config.toml
num_hidden_layers = 11
hidden_size = 320
num_attention_heads = 10
num_key_value_heads = 10
head_dim = 32
intermediate_size = 832
vocab_size = 2048
hidden_act = "swiglu"
norm = "rmsnorm"
norm_place = "out"
norm_eps = 1e-06
positions = "rope"
rope_theta = 2280.0
rope_fraction = 1.0
qk_norm = true
attn_scale = 0.177
bias = "none"
tie_word_embeddings = true
parallel_block = false
init = "orth"
init_std_qkv = 0.0203
init_std_o = 0.00434
init_std_up = 0.0203
init_std_down = 0.00269
optimizer = "muon_variant"
learning_rate = 0.0169
lr_mult_up = 1.45
beta1 = 0.95
lr_head = 0.0069
warmup_steps = 39
schedule = "wsd"
decay_fraction = 0.618
decay_shape = "sqrt"
final_lr_fraction = 0.05
batch_tokens = [65536, 131072, 262144]
max_seq_len = 512
doc_mask = false
z_loss = 0.0001
train_tokens = 800800000
max_steps = 5655
dataset = "wikipedia_en"
Each number is 50 + 15 x the weight over the matrix's rms, rounded and kept within 0 to 99. Layers, rows and columns count from 0.

# down: layer 7 MLP down (transposed), 832x320, rms 0.105, rows 73-101, columns 160-239
# gate: layer 7 MLP gate, 832x320, rms 0.389, rows 74-101, columns 160-239
# up: layer 7 MLP up, 832x320, rms 0.404, rows 74-101, columns 160-239
down73:47 40 74 38 55 26 36 44 34 52 79 40 73 48 62 66 42 58 33 22 41 44 39 57 55 46 54 45 35 63 44 67 47 36 51 49 67 47 41 58 48 25 16 79 58 37 59 43 59 25 25 56 30 49 16 69 64 84 27 44 49 37 42 30 29 75 47 46 34 27 46 35 46 43 35 53 57 65 43 50
gate74:32 85 49 11 67 35 58 47 41 64 49 50 50 39 56 37 53 50 49 60 58 52 41 50 69 31 29 39 37 62 45 43 70 46 67 65 54 90 54 44 65 52 62 57 43 58 33 31 73 43 39 44 51 47 64 51 31 50 50 31 23 72 08 82 72 55 36 59 69 34 55 50 38 41 25 33 55 79 50 54
up74:37 70 81 38 54 66 69 27 63 38 60 56 34 44 66 50 46 33 72 26 40 42 62 30 57 35 37 45 52 83 33 30 69 35 66 44 44 40 48 49 47 57 70 72 43 72 40 40 36 63 37 18 73 38 78 57 28 62 59 70 40 41 69 47 61 50 45 35 49 56 41 40 39 42 56 37 43 69 50 65
down74:46 44 04 46 29 38 45 54 59 57 30 22 52 43 50 47 47 30 24 34 57 64 46 61 53 64 33 48 58 50 36 50 38 24 29 41 52 55 42 43 70 69 16 77 64 49 72 36 66 38 45 45 47 66 42 61 43 35 57 28 51 46 73 42 43 65 45 53 30 49 72 45 52 76 28 45 48 39 50 83
gate75:57 72 44 44 24 73 48 61 57 40 51 21 48 51 46 53 65 67 63 57 68 34 57 19 40 56 24 35 63 51 52 41 54 32 27 34 27 66 49 55 55 52 70 48 37 87 88 38 54 55 39 20 27 38 54 59 13 57 50 51 59 55 19 51 43 53 57 49 72 60 50 32 49 66 60 33 43 54 48 13
up75:79 77 52 17 45 32 32 49 30 48 63 31 61 42 54 57 74 50 64 17 46 45 39 58 33 74 56 36 99 42 46 76 24 35 49 29 70 65 47 30 34 63 13 60 61 41 49 28 51 77 28 28 43 50 38 43 48 50 60 53 56 61 32 93 42 46 71 42 47 77 39 52 18 59 56 49 37 65 68 30
down75:52 23 64 93 68 30 39 60 71 33 40 56 63 43 83 50 22 52 46 44 24 41 40 36 83 74 61 73 37 51 23 60 48 73 55 62 37 57 37 44 63 23 63 54 59 60 46 62 65 49 41 47 63 59 56 47 66 43 35 71 39 50 88 62 38 58 56 55 58 40 45 33 58 44 55 39 40 16 48 70
gate76:38 44 47 42 29 59 41 40 70 63 56 73 60 26 34 61 47 50 44 61 56 47 46 61 66 27 56 70 41 66 47 57 49 27 50 42 40 60 35 50 46 76 72 48 59 54 30 27 04 65 19 36 60 30 51 51 46 45 53 32 36 46 33 45 57 59 64 57 32 46 39 57 39 57 38 47 50 18 42 29
up76:88 66 52 46 69 43 82 20 38 37 34 53 40 40 66 54 44 37 64 57 64 44 73 25 48 67 66 39 45 45 34 28 35 65 40 47 52 53 58 48 69 61 51 33 49 71 66 56 59 48 51 34 57 57 36 34 32 62 46 41 50 61 36 56 50 45 45 87 57 30 41 64 74 38 66 33 65 43 81 67
down76:69 28 65 58 72 58 75 48 51 50 51 51 54 72 64 78 50 68 64 64 47 60 72 55 63 58 54 28 54 28 56 65 54 44 48 78 45 90 65 51 71 67 40 21 48 41 55 43 70 79 33 39 22 64 30 84 47 38 32 41 46 61 65 40 52 47 47 61 30 27 70 25 61 79 73 41 22 52 48 54
gate77:65 63 52 67 31 44 55 58 48 40 52 88 64 46 41 59 41 44 34 76 58 56 24 62 63 61 90 48 74 62 80 61 58 62 60 59 67 71 37 39 71 50 41 49 62 78 36 53 22 65 55 52 42 42 38 22 49 64 58 51 41 32 41 76 69 63 39 59 58 88 50 46 47 64 56 46 33 67 57 63
up77:44 52 48 42 55 55 59 52 64 87 48 55 54 44 56 60 32 46 11 39 67 43 37 28 36 57 47 49 48 50 58 72 56 70 86 28 29 60 41 30 54 26 48 04 54 63 52 56 46 74 61 29 44 22 40 60 29 41 53 42 57 56 71 54 58 41 61 61 67 29 88 43 40 40 55 67 64 49 39 47
down77:62 46 72 43 57 42 51 65 55 46 71 54 57 35 61 24 45 32 46 36 29 42 49 80 61 50 65 43 73 71 61 55 56 59 35 28 56 67 59 83 71 58 38 79 78 57 28 29 28 75 64 54 31 56 64 43 57 64 51 52 28 33 58 53 39 62 84 51 58 51 29 68 54 28 50 43 35 37 69 34
gate78:56 65 52 54 42 38 68 66 56 40 56 63 55 71 40 53 48 22 61 79 39 62 82 74 76 73 52 41 76 51 53 75 40 48 15 52 55 60 29 47 75 42 57 42 39 47 54 69 40 39 40 62 56 42 56 56 69 59 25 64 69 36 53 51 52 38 47 56 83 48 45 51 47 42 34 64 61 58 29 70
up78:58 67 46 56 18 59 45 37 78 29 44 32 69 49 53 40 54 42 28 66 40 65 52 55 66 60 45 23 63 59 28 56 27 59 31 29 48 51 40 61 62 47 69 20 43 38 47 55 52 62 28 35 70 71 48 52 45 17 49 56 67 60 55 41 49 60 68 46 59 72 47 63 38 43 66 62 50 52 42 48
down78:69 62 54 87 60 48 37 48 32 31 46 73 46 36 51 51 42 66 58 60 38 45 26 32 66 39 07 52 54 48 47 43 49 42 46 39 33 43 42 48 55 46 30 70 63 39 58 31 41 78 57 48 40 26 34 55 58 67 47 46 59 41 34 33 54 57 40 50 60 52 56 58 44 78 54 78 50 71 61 43
gate79:55 52 72 42 69 51 39 25 54 46 40 77 71 51 47 63 57 75 78 10 39 42 75 71 43 55 20 79 21 39 45 63 28 84 79 57 39 65 49 74 00 44 57 04 66 71 36 42 70 29 30 41 47 76 28 72 54 30 74 64 52 48 61 53 31 71 27 65 30 73 48 51 60 61 54 80 52 42 47 51
up79:69 65 21 77 33 43 49 59 58 57 30 42 38 69 56 10 36 59 09 54 30 41 53 54 39 30 49 35 35 36 48 30 59 55 39 41 53 24 80 27 91 42 53 44 43 51 57 56 51 75 66 58 79 42 50 73 40 62 42 46 27 68 52 38 51 60 52 80 51 23 50 61 46 44 43 38 19 46 61 21
down79:64 76 50 44 37 32 44 61 42 54 69 53 38 62 80 36 42 67 37 45 23 65 54 36 59 57 37 50 58 36 54 42 14 29 83 64 21 42 76 36 62 39 31 61 55 57 53 29 26 36 51 55 92 47 55 72 31 50 38 46 40 38 43 55 93 74 54 59 66 10 39 91 61 22 45 29 45 10 56 49
gate80:37 63 91 60 78 40 31 77 64 36 65 33 59 79 42 63 45 46 73 45 61 54 46 48 50 86 54 54 34 63 50 47 34 30 30 47 82 55 40 07 60 53 35 48 44 52 32 51 50 72 60 37 68 63 47 20 49 50 67 33 45 57 74 42 37 55 49 63 66 40 60 58 63 57 46 42 43 57 57 45
up80:44 69 43 42 41 80 46 45 54 59 81 34 43 38 74 53 63 60 65 60 44 59 56 63 63 54 30 72 87 56 61 51 56 43 56 49 57 54 30 30 68 59 51 72 42 51 39 52 48 36 34 48 58 35 39 59 62 46 37 64 53 25 50 58 35 89 45 51 47 71 46 46 71 17 70 21 51 37 41 55
down80:44 47 42 14 39 48 40 51 66 65 41 64 61 71 44 72 50 62 56 50 46 53 59 47 46 53 59 55 35 41 52 34 53 57 35 54 54 60 73 35 41 41 56 47 64 52 37 32 44 56 33 41 36 12 47 46 35 68 33 54 67 42 33 98 56 39 59 48 54 33 49 78 81 39 56 36 41 65 37 46
gate81:48 44 72 41 29 51 48 42 63 45 55 85 10 51 31 58 64 24 76 39 55 61 37 70 33 68 51 50 69 69 61 53 36 45 40 65 64 50 42 56 27 33 80 46 74 67 57 48 36 49 81 39 55 57 49 54 42 30 32 52 32 68 32 45 27 43 60 37 42 48 71 38 58 64 46 68 41 41 51 35
up81:34 42 23 28 50 65 52 52 41 65 71 36 29 83 40 80 31 58 51 39 18 30 61 20 51 58 42 68 56 59 58 51 28 24 38 61 43 71 52 27 45 51 64 22 51 43 28 45 57 72 44 49 71 71 52 66 62 17 22 73 63 87 45 36 10 48 30 48 44 18 67 42 44 62 37 42 48 52 51 53
down81:60 21 54 57 56 79 56 32 37 48 51 68 79 59 68 27 69 79 67 56 51 52 65 70 63 54 70 41 38 55 53 36 54 60 34 57 53 62 49 43 58 66 37 70 54 62 57 44 48 63 58 62 55 52 39 47 44 64 72 57 43 53 47 48 35 44 50 72 42 64 30 47 65 65 51 63 56 62 61 59
gate82:49 45 55 61 51 19 15 68 62 42 72 66 24 48 42 44 27 50 55 59 58 30 53 65 59 35 36 66 54 49 48 46 59 58 40 45 45 31 56 46 76 56 72 36 50 48 56 88 55 61 53 57 47 41 33 41 50 61 54 39 33 46 62 31 74 55 63 64 62 56 56 56 35 57 43 73 61 18 36 37
up82:42 40 46 77 33 62 54 33 58 60 52 55 54 52 63 49 85 60 57 36 65 43 60 44 60 74 66 61 34 52 38 51 73 29 57 51 67 51 42 65 66 67 56 08 54 33 60 62 46 15 31 60 42 85 49 35 55 28 58 45 08 58 64 52 73 67 62 64 62 35 65 50 37 48 27 27 42 35 47 49
down82:56 61 43 40 35 65 54 53 43 62 62 62 30 45 69 63 74 12 22 36 60 06 64 14 47 55 57 53 49 36 55 46 89 54 49 56 49 30 45 42 20 32 36 38 65 63 74 30 86 58 33 55 77 50 29 23 81 57 48 67 41 58 24 50 70 54 59 68 47 76 67 54 47 65 41 50 67 38 64 60
gate83:68 46 37 75 59 77 59 61 66 56 62 71 64 23 64 17 53 55 48 29 69 57 24 29 40 68 34 48 74 48 16 32 49 52 54 40 39 33 45 65 69 51 65 73 86 61 61 61 23 18 45 70 58 62 55 55 47 78 62 49 28 46 46 53 33 59 44 68 55 37 48 81 18 45 43 61 21 63 45 35
up83:40 47 47 44 49 57 53 35 69 55 73 65 73 72 43 56 27 54 65 37 45 43 55 59 25 60 46 51 67 67 17 65 52 47 54 61 60 18 24 47 29 67 45 48 57 63 55 67 33 53 38 47 59 45 27 27 50 67 62 43 60 58 41 42 60 45 33 45 46 48 49 55 61 54 65 70 57 82 45 66
down83:31 59 35 63 52 19 69 42 29 60 47 56 32 46 59 51 53 60 40 57 42 43 63 37 55 72 80 66 50 37 55 52 28 27 44 25 46 61 52 32 80 44 45 70 16 57 44 46 73 37 38 84 51 38 46 25 77 65 64 42 49 58 51 32 44 32 59 38 46 70 34 69 69 47 59 56 44 40 61 57
gate84:50 39 58 38 37 27 72 38 80 58 59 25 32 86 64 54 43 79 55 55 39 47 64 34 61 46 53 45 34 53 53 49 47 54 59 58 36 44 00 61 47 61 42 67 51 66 78 50 54 52 45 72 56 40 78 32 67 62 39 44 45 58 64 59 68 31 55 51 57 45 38 48 66 46 54 28 63 44 65 54
up84:34 13 64 49 53 37 63 50 38 61 42 51 35 40 43 55 57 56 53 42 50 46 52 72 58 26 43 40 29 38 66 48 51 19 53 48 46 53 57 33 53 60 38 28 61 53 44 52 65 41 41 49 41 36 71 44 33 24 45 67 52 46 64 51 38 41 58 53 55 46 61 60 29 64 54 61 45 62 56 74
down84:37 44 43 32 24 31 32 31 65 61 43 30 49 35 61 55 51 44 42 49 51 62 47 62 70 70 64 51 56 38 47 50 62 51 29 43 51 72 57 69 21 38 51 53 35 15 34 65 57 44 57 54 28 45 68 64 62 44 42 31 55 65 55 68 49 43 16 74 48 44 42 51 51 67 47 61 51 53 25 60
gate85:45 48 66 74 63 68 42 67 42 34 62 55 41 49 50 46 22 35 49 42 44 69 82 58 39 54 32 54 61 66 61 27 50 28 61 63 49 59 42 60 56 57 47 58 40 57 43 37 44 66 34 45 65 06 49 48 58 61 31 40 69 65 39 50 65 68 63 80 32 52 46 81 27 55 51 40 65 60 54 25
up85:41 53 47 38 56 63 27 87 60 46 41 51 56 39 44 47 74 68 52 64 49 45 63 72 62 44 54 58 48 56 24 62 19 56 50 44 55 63 56 44 51 64 65 55 59 60 35 07 58 82 68 71 16 70 47 35 56 72 42 57 59 46 16 69 51 58 59 63 63 64 29 62 61 59 37 34 41 35 82 36
down85:47 47 36 59 46 41 57 56 72 69 74 45 48 73 39 62 53 34 29 60 55 34 33 26 43 17 34 54 31 42 53 67 57 45 70 05 55 32 53 45 41 85 30 39 59 48 43 44 37 29 30 61 47 65 60 53 47 67 32 75 39 47 34 60 62 43 48 66 48 77 71 38 57 30 53 41 45 46 38 86
gate86:55 25 56 39 37 58 69 58 52 41 43 55 49 44 38 56 62 76 55 28 39 66 54 62 32 50 50 56 20 38 50 33 49 42 47 18 54 61 42 30 70 41 35 66 57 68 37 42 62 57 52 58 63 39 56 46 45 36 49 33 44 49 39 63 36 37 25 58 41 64 41 42 42 41 67 33 59 65 24 51
up86:64 29 46 34 46 51 49 50 26 25 62 28 30 55 24 51 51 33 33 53 54 51 37 61 64 56 74 48 46 50 02 52 38 24 50 64 46 54 41 52 44 45 35 58 33 27 37 61 48 14 43 60 64 41 61 51 62 66 04 39 52 36 63 33 54 63 35 30 55 68 45 55 50 57 26 42 46 54 67 44
down86:59 47 28 52 72 37 59 83 46 30 39 34 47 66 65 59 41 77 36 36 38 46 34 37 39 71 30 65 40 34 78 34 65 71 46 53 32 28 64 60 54 58 41 44 42 67 57 40 43 58 57 14 39 50 58 13 25 81 52 38 50 48 32 40 67 37 51 43 50 64 57 68 75 37 46 43 37 50 27 65
gate87:41 42 62 47 60 54 73 58 46 49 51 58 41 72 55 36 64 50 48 52 61 59 64 67 23 62 68 77 31 56 52 42 71 36 59 64 69 43 51 43 66 52 76 43 60 55 53 67 51 54 35 47 60 42 69 39 72 60 41 44 72 47 55 20 67 32 50 58 56 59 41 48 50 46 32 71 62 39 52 54
up87:55 86 56 40 27 53 72 60 59 63 58 33 21 83 52 41 49 61 51 55 57 57 56 58 41 33 30 33 35 26 69 08 56 43 36 26 64 42 62 62 58 47 45 62 42 61 60 65 43 82 26 55 62 54 63 57 65 30 62 65 58 89 46 58 58 44 34 27 31 36 25 47 57 48 52 46 30 47 67 59
down87:49 53 16 41 38 48 40 54 35 26 27 53 40 67 42 48 66 54 32 57 39 54 12 59 36 64 64 63 64 50 62 58 61 39 39 60 67 65 52 41 79 31 42 29 54 52 60 37 46 62 46 38 65 39 54 53 58 39 42 58 46 47 60 44 54 67 51 49 49 20 56 55 44 54 28 68 39 71 53 48
gate88:65 36 62 50 65 33 56 61 54 49 76 11 49 49 59 50 48 69 44 34 90 48 65 56 66 34 54 72 28 72 63 43 65 43 51 34 52 73 51 65 56 51 65 46 63 67 72 52 37 60 42 37 56 54 48 73 53 45 52 40 42 81 14 48 39 29 15 55 39 42 54 47 59 42 47 95 50 75 45 45
up88:31 57 39 59 52 35 49 31 42 70 51 77 75 50 60 38 67 30 49 45 42 52 45 62 55 54 42 24 59 78 49 44 29 80 64 35 57 60 69 68 54 25 24 46 11 75 55 56 71 38 91 56 59 63 43 52 27 72 70 42 65 80 76 60 45 33 84 51 44 53 71 36 42 82 45 40 56 28 70 41
down88:32 40 40 47 52 57 28 12 43 52 37 57 41 37 23 72 82 48 41 47 25 72 49 61 66 52 38 81 54 41 57 32 64 47 47 41 38 36 76 56 59 51 53 50 45 45 52 60 60 24 50 53 76 60 70 44 47 52 71 38 36 37 62 82 68 24 41 61 23 32 55 40 57 25 17 38 54 67 37 48
gate89:36 69 62 49 70 48 29 67 46 33 62 55 75 47 36 60 48 59 71 41 75 21 78 45 58 66 31 87 63 66 46 58 50 51 54 72 28 51 22 82 65 79 48 82 37 53 65 46 37 53 26 56 73 48 38 74 45 44 76 57 42 64 56 45 44 41 63 27 54 40 73 59 38 56 33 56 62 54 40 53
up89:54 79 34 48 61 58 72 25 62 68 32 41 43 36 56 44 52 57 46 51 38 55 26 71 30 30 48 65 56 88 28 46 75 73 39 39 66 48 68 44 43 61 36 54 49 40 44 65 50 69 35 18 53 50 56 66 19 58 56 50 58 58 32 35 60 34 40 75 55 41 29 33 33 63 79 18 34 68 37 47
down89:58 56 49 40 69 41 80 60 55 71 33 46 57 30 46 73 41 34 12 44 30 07 79 76 35 55 54 70 60 54 48 79 46 67 37 67 51 37 71 58 65 40 41 57 47 46 62 56 77 79 50 40 47 69 44 39 36 26 52 99 35 68 15 69 55 65 15 72 63 43 64 48 39 55 38 25 20 53 60 51
gate90:26 50 47 51 75 36 40 50 58 40 42 43 58 41 28 58 16 30 37 48 31 77 30 44 53 57 56 50 44 69 55 41 49 64 20 83 35 35 69 32 45 34 33 51 56 54 66 78 47 64 40 61 84 52 41 49 54 39 57 37 53 51 74 41 55 54 47 61 82 25 82 75 72 47 73 36 59 35 45 55
up90:60 57 31 43 63 76 70 40 21 45 81 44 49 65 46 69 38 71 66 41 98 59 33 58 45 26 36 42 66 57 25 50 76 60 45 63 71 70 49 67 39 54 62 59 48 57 32 36 57 29 59 56 48 60 55 51 88 66 76 73 67 44 23 43 44 25 06 46 39 57 59 44 52 55 65 65 35 37 63 31
down90:59 67 39 47 46 54 95 33 22 34 47 47 53 45 58 44 32 39 66 40 26 46 57 73 51 39 49 46 57 63 54 50 51 64 74 50 64 34 49 37 37 60 64 76 43 69 25 56 58 39 60 60 47 54 62 53 34 45 12 39 46 30 35 70 52 66 42 47 33 73 48 34 41 31 58 61 47 61 37 36
gate91:08 60 53 48 49 79 57 22 73 25 62 57 47 49 46 35 68 65 55 61 56 84 61 45 34 41 39 59 60 80 69 50 51 73 53 76 68 63 66 82 72 36 56 30 31 62 84 43 25 34 49 46 32 35 47 61 33 40 51 48 64 78 38 61 64 49 60 67 81 46 44 45 34 51 49 51 59 72 82 48
up91:73 47 58 65 39 46 50 54 39 62 53 54 57 32 67 89 11 48 50 63 52 40 55 49 54 39 58 38 36 57 70 71 73 55 45 52 31 14 45 32 68 42 52 34 79 37 42 43 50 46 59 43 19 54 41 41 36 69 46 66 61 71 65 27 74 50 13 49 63 70 35 50 62 37 47 42 68 57 38 70
down91:56 57 27 43 74 73 42 55 51 39 48 33 49 47 25 42 27 42 48 99 52 66 38 50 41 45 48 70 38 33 74 62 46 30 62 45 42 67 72 27 35 61 50 36 67 67 42 41 62 40 43 65 64 47 50 53 47 42 74 48 50 56 81 67 60 69 33 45 53 27 48 36 45 41 42 43 43 49 62 69
gate92:62 63 67 64 38 44 42 60 58 51 39 65 22 45 50 35 51 38 28 55 27 29 70 64 57 32 42 80 45 55 66 44 55 63 70 52 58 84 56 41 59 57 49 68 81 30 33 64 43 49 71 70 35 54 65 70 45 44 47 32 46 84 21 35 27 29 51 32 40 48 60 57 67 65 31 73 82 38 68 61
up92:33 59 72 76 63 57 34 40 81 51 36 53 78 24 73 59 53 56 65 46 53 31 60 52 40 53 76 63 50 36 40 71 60 17 54 52 48 43 49 60 40 45 76 37 39 59 38 48 38 53 61 38 47 66 47 35 67 51 25 59 45 24 79 37 47 41 83 77 39 57 45 35 60 48 32 59 62 66 49 34
down92:43 31 42 57 59 40 51 52 35 65 52 57 27 43 37 83 05 55 52 51 49 66 51 63 36 47 46 46 36 31 53 80 48 13 56 42 44 51 64 43 76 35 36 37 74 55 34 57 35 76 61 26 46 34 11 61 36 46 51 61 38 55 58 50 44 44 40 55 62 43 42 47 36 06 65 34 51 27 58 32
gate93:31 39 56 29 50 49 43 54 85 64 42 61 36 57 52 41 41 33 57 41 66 61 45 47 67 17 29 32 63 37 09 41 27 41 90 61 62 53 45 53 70 33 59 41 40 66 64 22 39 46 57 50 31 57 68 38 70 46 43 70 35 64 33 61 49 52 63 50 42 68 54 53 59 29 69 66 42 67 46 42
up93:51 44 29 43 69 31 61 52 49 22 74 42 40 25 47 43 63 72 42 59 34 55 57 52 45 51 30 36 55 34 50 51 64 41 41 31 11 55 39 42 71 43 28 49 60 84 55 39 41 41 59 42 62 85 55 51 42 57 48 37 32 58 55 27 46 53 64 83 69 54 17 40 41 58 54 26 43 49 85 69
down93:33 48 72 53 44 43 31 75 72 55 60 70 07 54 47 56 70 46 53 58 25 64 56 43 60 62 38 66 46 23 60 40 48 49 42 34 75 48 69 60 55 56 61 32 56 46 37 31 45 42 29 55 40 40 64 57 75 44 63 50 62 46 44 20 43 36 50 48 58 37 55 52 60 66 32 63 33 60 48 79
gate94:31 54 46 50 47 24 57 48 90 44 37 51 10 53 62 67 68 63 48 69 61 43 64 54 64 53 77 60 59 52 44 52 49 31 70 27 50 35 52 31 38 53 50 50 44 48 41 39 62 32 37 71 81 59 27 55 61 38 50 39 42 63 80 75 53 57 45 65 59 47 46 40 61 49 61 66 70 56 27 47
up94:47 62 71 79 64 56 63 64 47 39 56 40 64 34 50 05 58 69 58 92 70 55 65 36 47 63 72 51 77 52 49 49 32 41 40 97 57 42 32 49 82 64 71 54 34 45 67 29 39 31 54 66 11 12 61 54 37 61 69 68 33 59 63 68 32 58 86 36 23 55 36 40 35 59 39 47 34 91 20 81
down94:29 24 74 62 37 50 50 44 51 66 55 31 45 38 36 39 44 44 80 39 68 39 59 70 66 21 55 61 26 53 48 57 29 44 47 41 77 82 37 72 39 44 68 45 36 33 39 32 54 51 63 48 57 66 55 34 24 77 60 46 42 23 35 57 42 33 56 48 79 83 49 48 60 56 30 31 70 52 62 60
gate95:45 77 49 51 52 46 49 53 35 54 57 61 45 26 46 29 56 53 75 44 47 48 58 39 67 55 80 62 41 71 44 38 59 47 60 52 58 58 50 62 63 63 48 57 35 26 60 20 68 51 61 27 62 64 71 63 40 72 52 55 50 36 24 15 62 79 51 43 10 35 63 57 58 55 63 36 45 52 39 41
up95:78 77 46 38 65 36 53 80 57 39 55 38 55 61 57 47 53 64 37 50 16 16 64 39 72 35 44 55 57 61 72 50 55 44 46 63 55 25 53 50 37 41 48 37 36 43 58 45 32 46 62 29 41 47 62 35 93 51 50 47 46 49 65 59 56 41 47 51 24 61 78 45 29 55 48 35 20 65 53 52
down95:48 26 57 56 38 80 48 23 35 43 40 44 59 42 60 43 52 63 46 33 44 83 59 62 31 54 30 50 64 29 32 47 35 63 47 35 63 56 34 56 31 29 42 63 30 45 43 63 53 36 24 36 53 46 52 71 67 73 31 37 27 51 40 32 46 49 54 54 78 46 36 61 13 58 54 36 31 57 48 83
gate96:32 58 77 69 31 40 25 46 45 40 50 43 50 38 31 72 49 47 44 45 25 43 67 47 46 35 59 29 66 55 73 80 59 64 45 36 68 39 39 47 66 52 58 46 49 49 73 66 36 31 42 44 61 58 34 38 68 60 59 53 44 56 57 47 44 55 61 53 52 68 36 84 43 60 66 65 27 76 50 53
up96:48 84 50 45 46 61 31 41 72 52 38 64 45 64 73 48 71 55 50 81 28 22 70 62 41 42 62 28 57 38 51 44 50 54 27 37 46 58 49 64 70 61 72 71 26 61 78 42 17 65 49 35 59 39 62 66 58 30 60 52 43 52 61 19 68 92 40 53 55 27 33 62 29 58 59 33 33 58 79 70
down96:44 65 51 44 41 59 61 51 50 36 50 54 87 54 56 45 37 82 50 72 50 63 61 60 42 71 42 59 54 45 42 63 36 39 47 42 60 65 47 74 50 56 59 77 39 33 65 44 39 52 42 51 33 41 63 53 58 76 58 90 64 48 59 50 29 58 40 60 59 14 62 73 46 56 30 16 76 38 44 35
gate97:64 27 77 44 49 62 57 41 31 19 52 50 44 43 48 43 34 19 31 30 47 22 43 49 60 52 59 57 31 37 29 47 27 68 81 57 76 54 36 67 42 70 25 64 61 51 51 39 57 30 79 72 49 57 51 60 74 34 38 60 35 34 54 58 34 69 70 46 28 66 35 54 47 38 70 55 20 35 51 49
up97:49 72 40 04 58 33 59 66 67 48 38 30 57 65 26 74 34 53 32 56 57 58 43 29 79 51 69 66 55 44 35 33 62 67 59 45 19 43 45 63 35 39 26 74 46 50 33 53 55 50 64 39 59 48 45 65 72 52 34 51 81 59 58 50 41 48 40 30 41 65 36 43 50 38 59 30 49 61 23 46
down97:68 57 63 48 44 45 21 65 43 43 27 56 70 60 53 53 38 74 52 37 56 59 46 74 59 61 26 49 64 61 60 70 34 36 62 51 64 42 38 54 32 47 47 32 61 56 76 59 62 48 54 71 41 34 61 35 34 42 32 49 43 68 53 53 29 57 43 74 28 52 35 32 77 46 41 19 31 53 34 56
gate98:36 48 46 39 52 47 34 52 41 56 72 44 28 57 51 43 63 54 36 52 47 48 53 72 50 75 46 31 38 56 53 33 34 52 68 81 41 44 30 34 36 55 46 42 51 75 46 58 33 08 41 18 49 41 67 70 49 43 48 57 68 44 33 66 58 33 36 35 49 43 73 46 31 56 28 60 38 51 61 29
up98:80 33 64 39 52 66 50 44 62 40 59 47 35 39 85 46 39 59 45 62 44 44 69 55 47 67 46 55 67 54 63 80 47 76 54 51 43 63 47 51 72 49 57 48 43 45 24 39 53 46 72 58 54 47 54 68 63 43 53 69 54 45 47 53 41 35 69 35 55 48 25 40 68 45 46 76 38 35 52 73
down98:61 67 56 48 37 33 53 37 78 51 51 50 27 46 37 61 36 47 70 69 42 55 56 60 49 60 40 64 44 49 47 41 57 42 67 47 44 40 50 53 39 72 59 57 54 53 33 40 64 37 40 48 75 36 42 50 33 61 34 38 44 65 41 49 49 48 47 36 61 42 76 47 69 45 61 74 59 61 53 67
gate99:35 62 34 55 50 77 55 36 55 55 57 63 40 42 56 78 57 70 23 44 77 28 43 60 50 64 27 48 62 51 58 36 69 15 57 27 55 50 36 26 64 53 61 45 32 54 44 55 24 26 20 16 43 32 68 56 43 17 70 61 60 68 62 59 55 30 36 36 39 52 21 34 81 52 06 46 43 48 54 33
up99:53 60 32 53 48 47 31 64 37 29 40 89 75 36 43 56 38 55 60 57 70 91 48 22 69 35 53 48 65 57 46 51 42 45 48 53 58 55 53 42 54 45 50 66 45 34 83 17 46 32 43 41 46 47 43 48 70 36 31 71 27 36 51 53 30 63 40 27 50 79 30 51 77 56 44 52 39 72 20 43
down99:46 56 41 37 43 44 52 47 40 53 45 56 44 47 54 39 74 18 59 61 41 45 69 62 66 48 74 28 67 77 62 53 40 57 34 70 47 29 37 25 38 40 32 81 68 50 45 75 77 53 29 56 31 45 54 37 35 32 55 60 42 57 33 33 21 69 72 59 63 64 51 36 46 48 62 60 56 63 44 52
gate100:38 45 49 63 48 34 80 40 36 72 50 40 72 58 72 40 58 20 60 83 54 38 42 47 49 57 51 32 67 50 57 38 43 70 71 69 33 35 53 61 57 49 52 47 52 69 76 66 65 49 42 52 44 59 77 61 52 41 45 26 13 52 71 52 40 68 34 43 46 28 75 64 39 47 43 50 57 38 77 70
up100:61 50 37 64 53 48 46 48 42 64 66 42 48 69 45 71 76 56 25 31 45 30 52 50 55 61 60 76 46 42 62 36 62 49 51 55 54 64 65 65 31 29 62 43 57 62 37 53 39 60 55 53 44 54 39 50 55 35 40 74 46 47 30 62 49 42 67 75 78 48 72 44 52 31 39 50 66 56 32 74
down100:25 44 50 51 39 52 31 59 35 57 45 49 52 43 50 44 57 28 29 62 62 37 73 41 60 30 42 50 23 45 42 27 38 58 34 25 68 63 53 79 23 44 92 50 65 43 55 49 64 42 44 46 49 54 64 51 50 57 53 49 38 33 78 43 66 82 35 74 55 50 52 47 50 37 55 62 50 54 40 73
gate101:44 76 49 55 39 25 48 69 31 45 65 31 75 66 43 51 76 74 59 42 42 48 44 40 38 60 45 20 39 71 78 42 31 45 65 21 48 62 29 53 42 61 57 54 56 56 48 66 37 58 52 52 60 62 54 48 54 54 45 48 26 31 60 62 47 48 41 56 57 55 60 40 68 55 26 51 56 38 52 37
up101:49 82 60 54 61 63 35 63 50 69 56 45 19 50 26 46 34 64 35 51 61 65 52 40 67 59 46 43 50 42 48 52 33 50 59 52 73 59 56 39 54 72 28 56 83 40 39 15 65 56 44 62 20 76 31 42 58 43 41 33 37 24 61 58 46 59 45 57 39 56 69 58 45 61 50 65 43 47 34 56
down101:44 48 53 68 55 65 70 66 39 18 59 51 57 30 40 56 26 37 51 64 46 64 40 34 25 71 35 42 43 55 55 44 50 56 33 32 47 40 51 48 48 48 68 59 36 36 56 61 48 81 66 40 41 28 71 72 45 46 63 34 38 50 52 44 37 22 44 50 34 53 51 74 63 63 56 53 24 33 59 47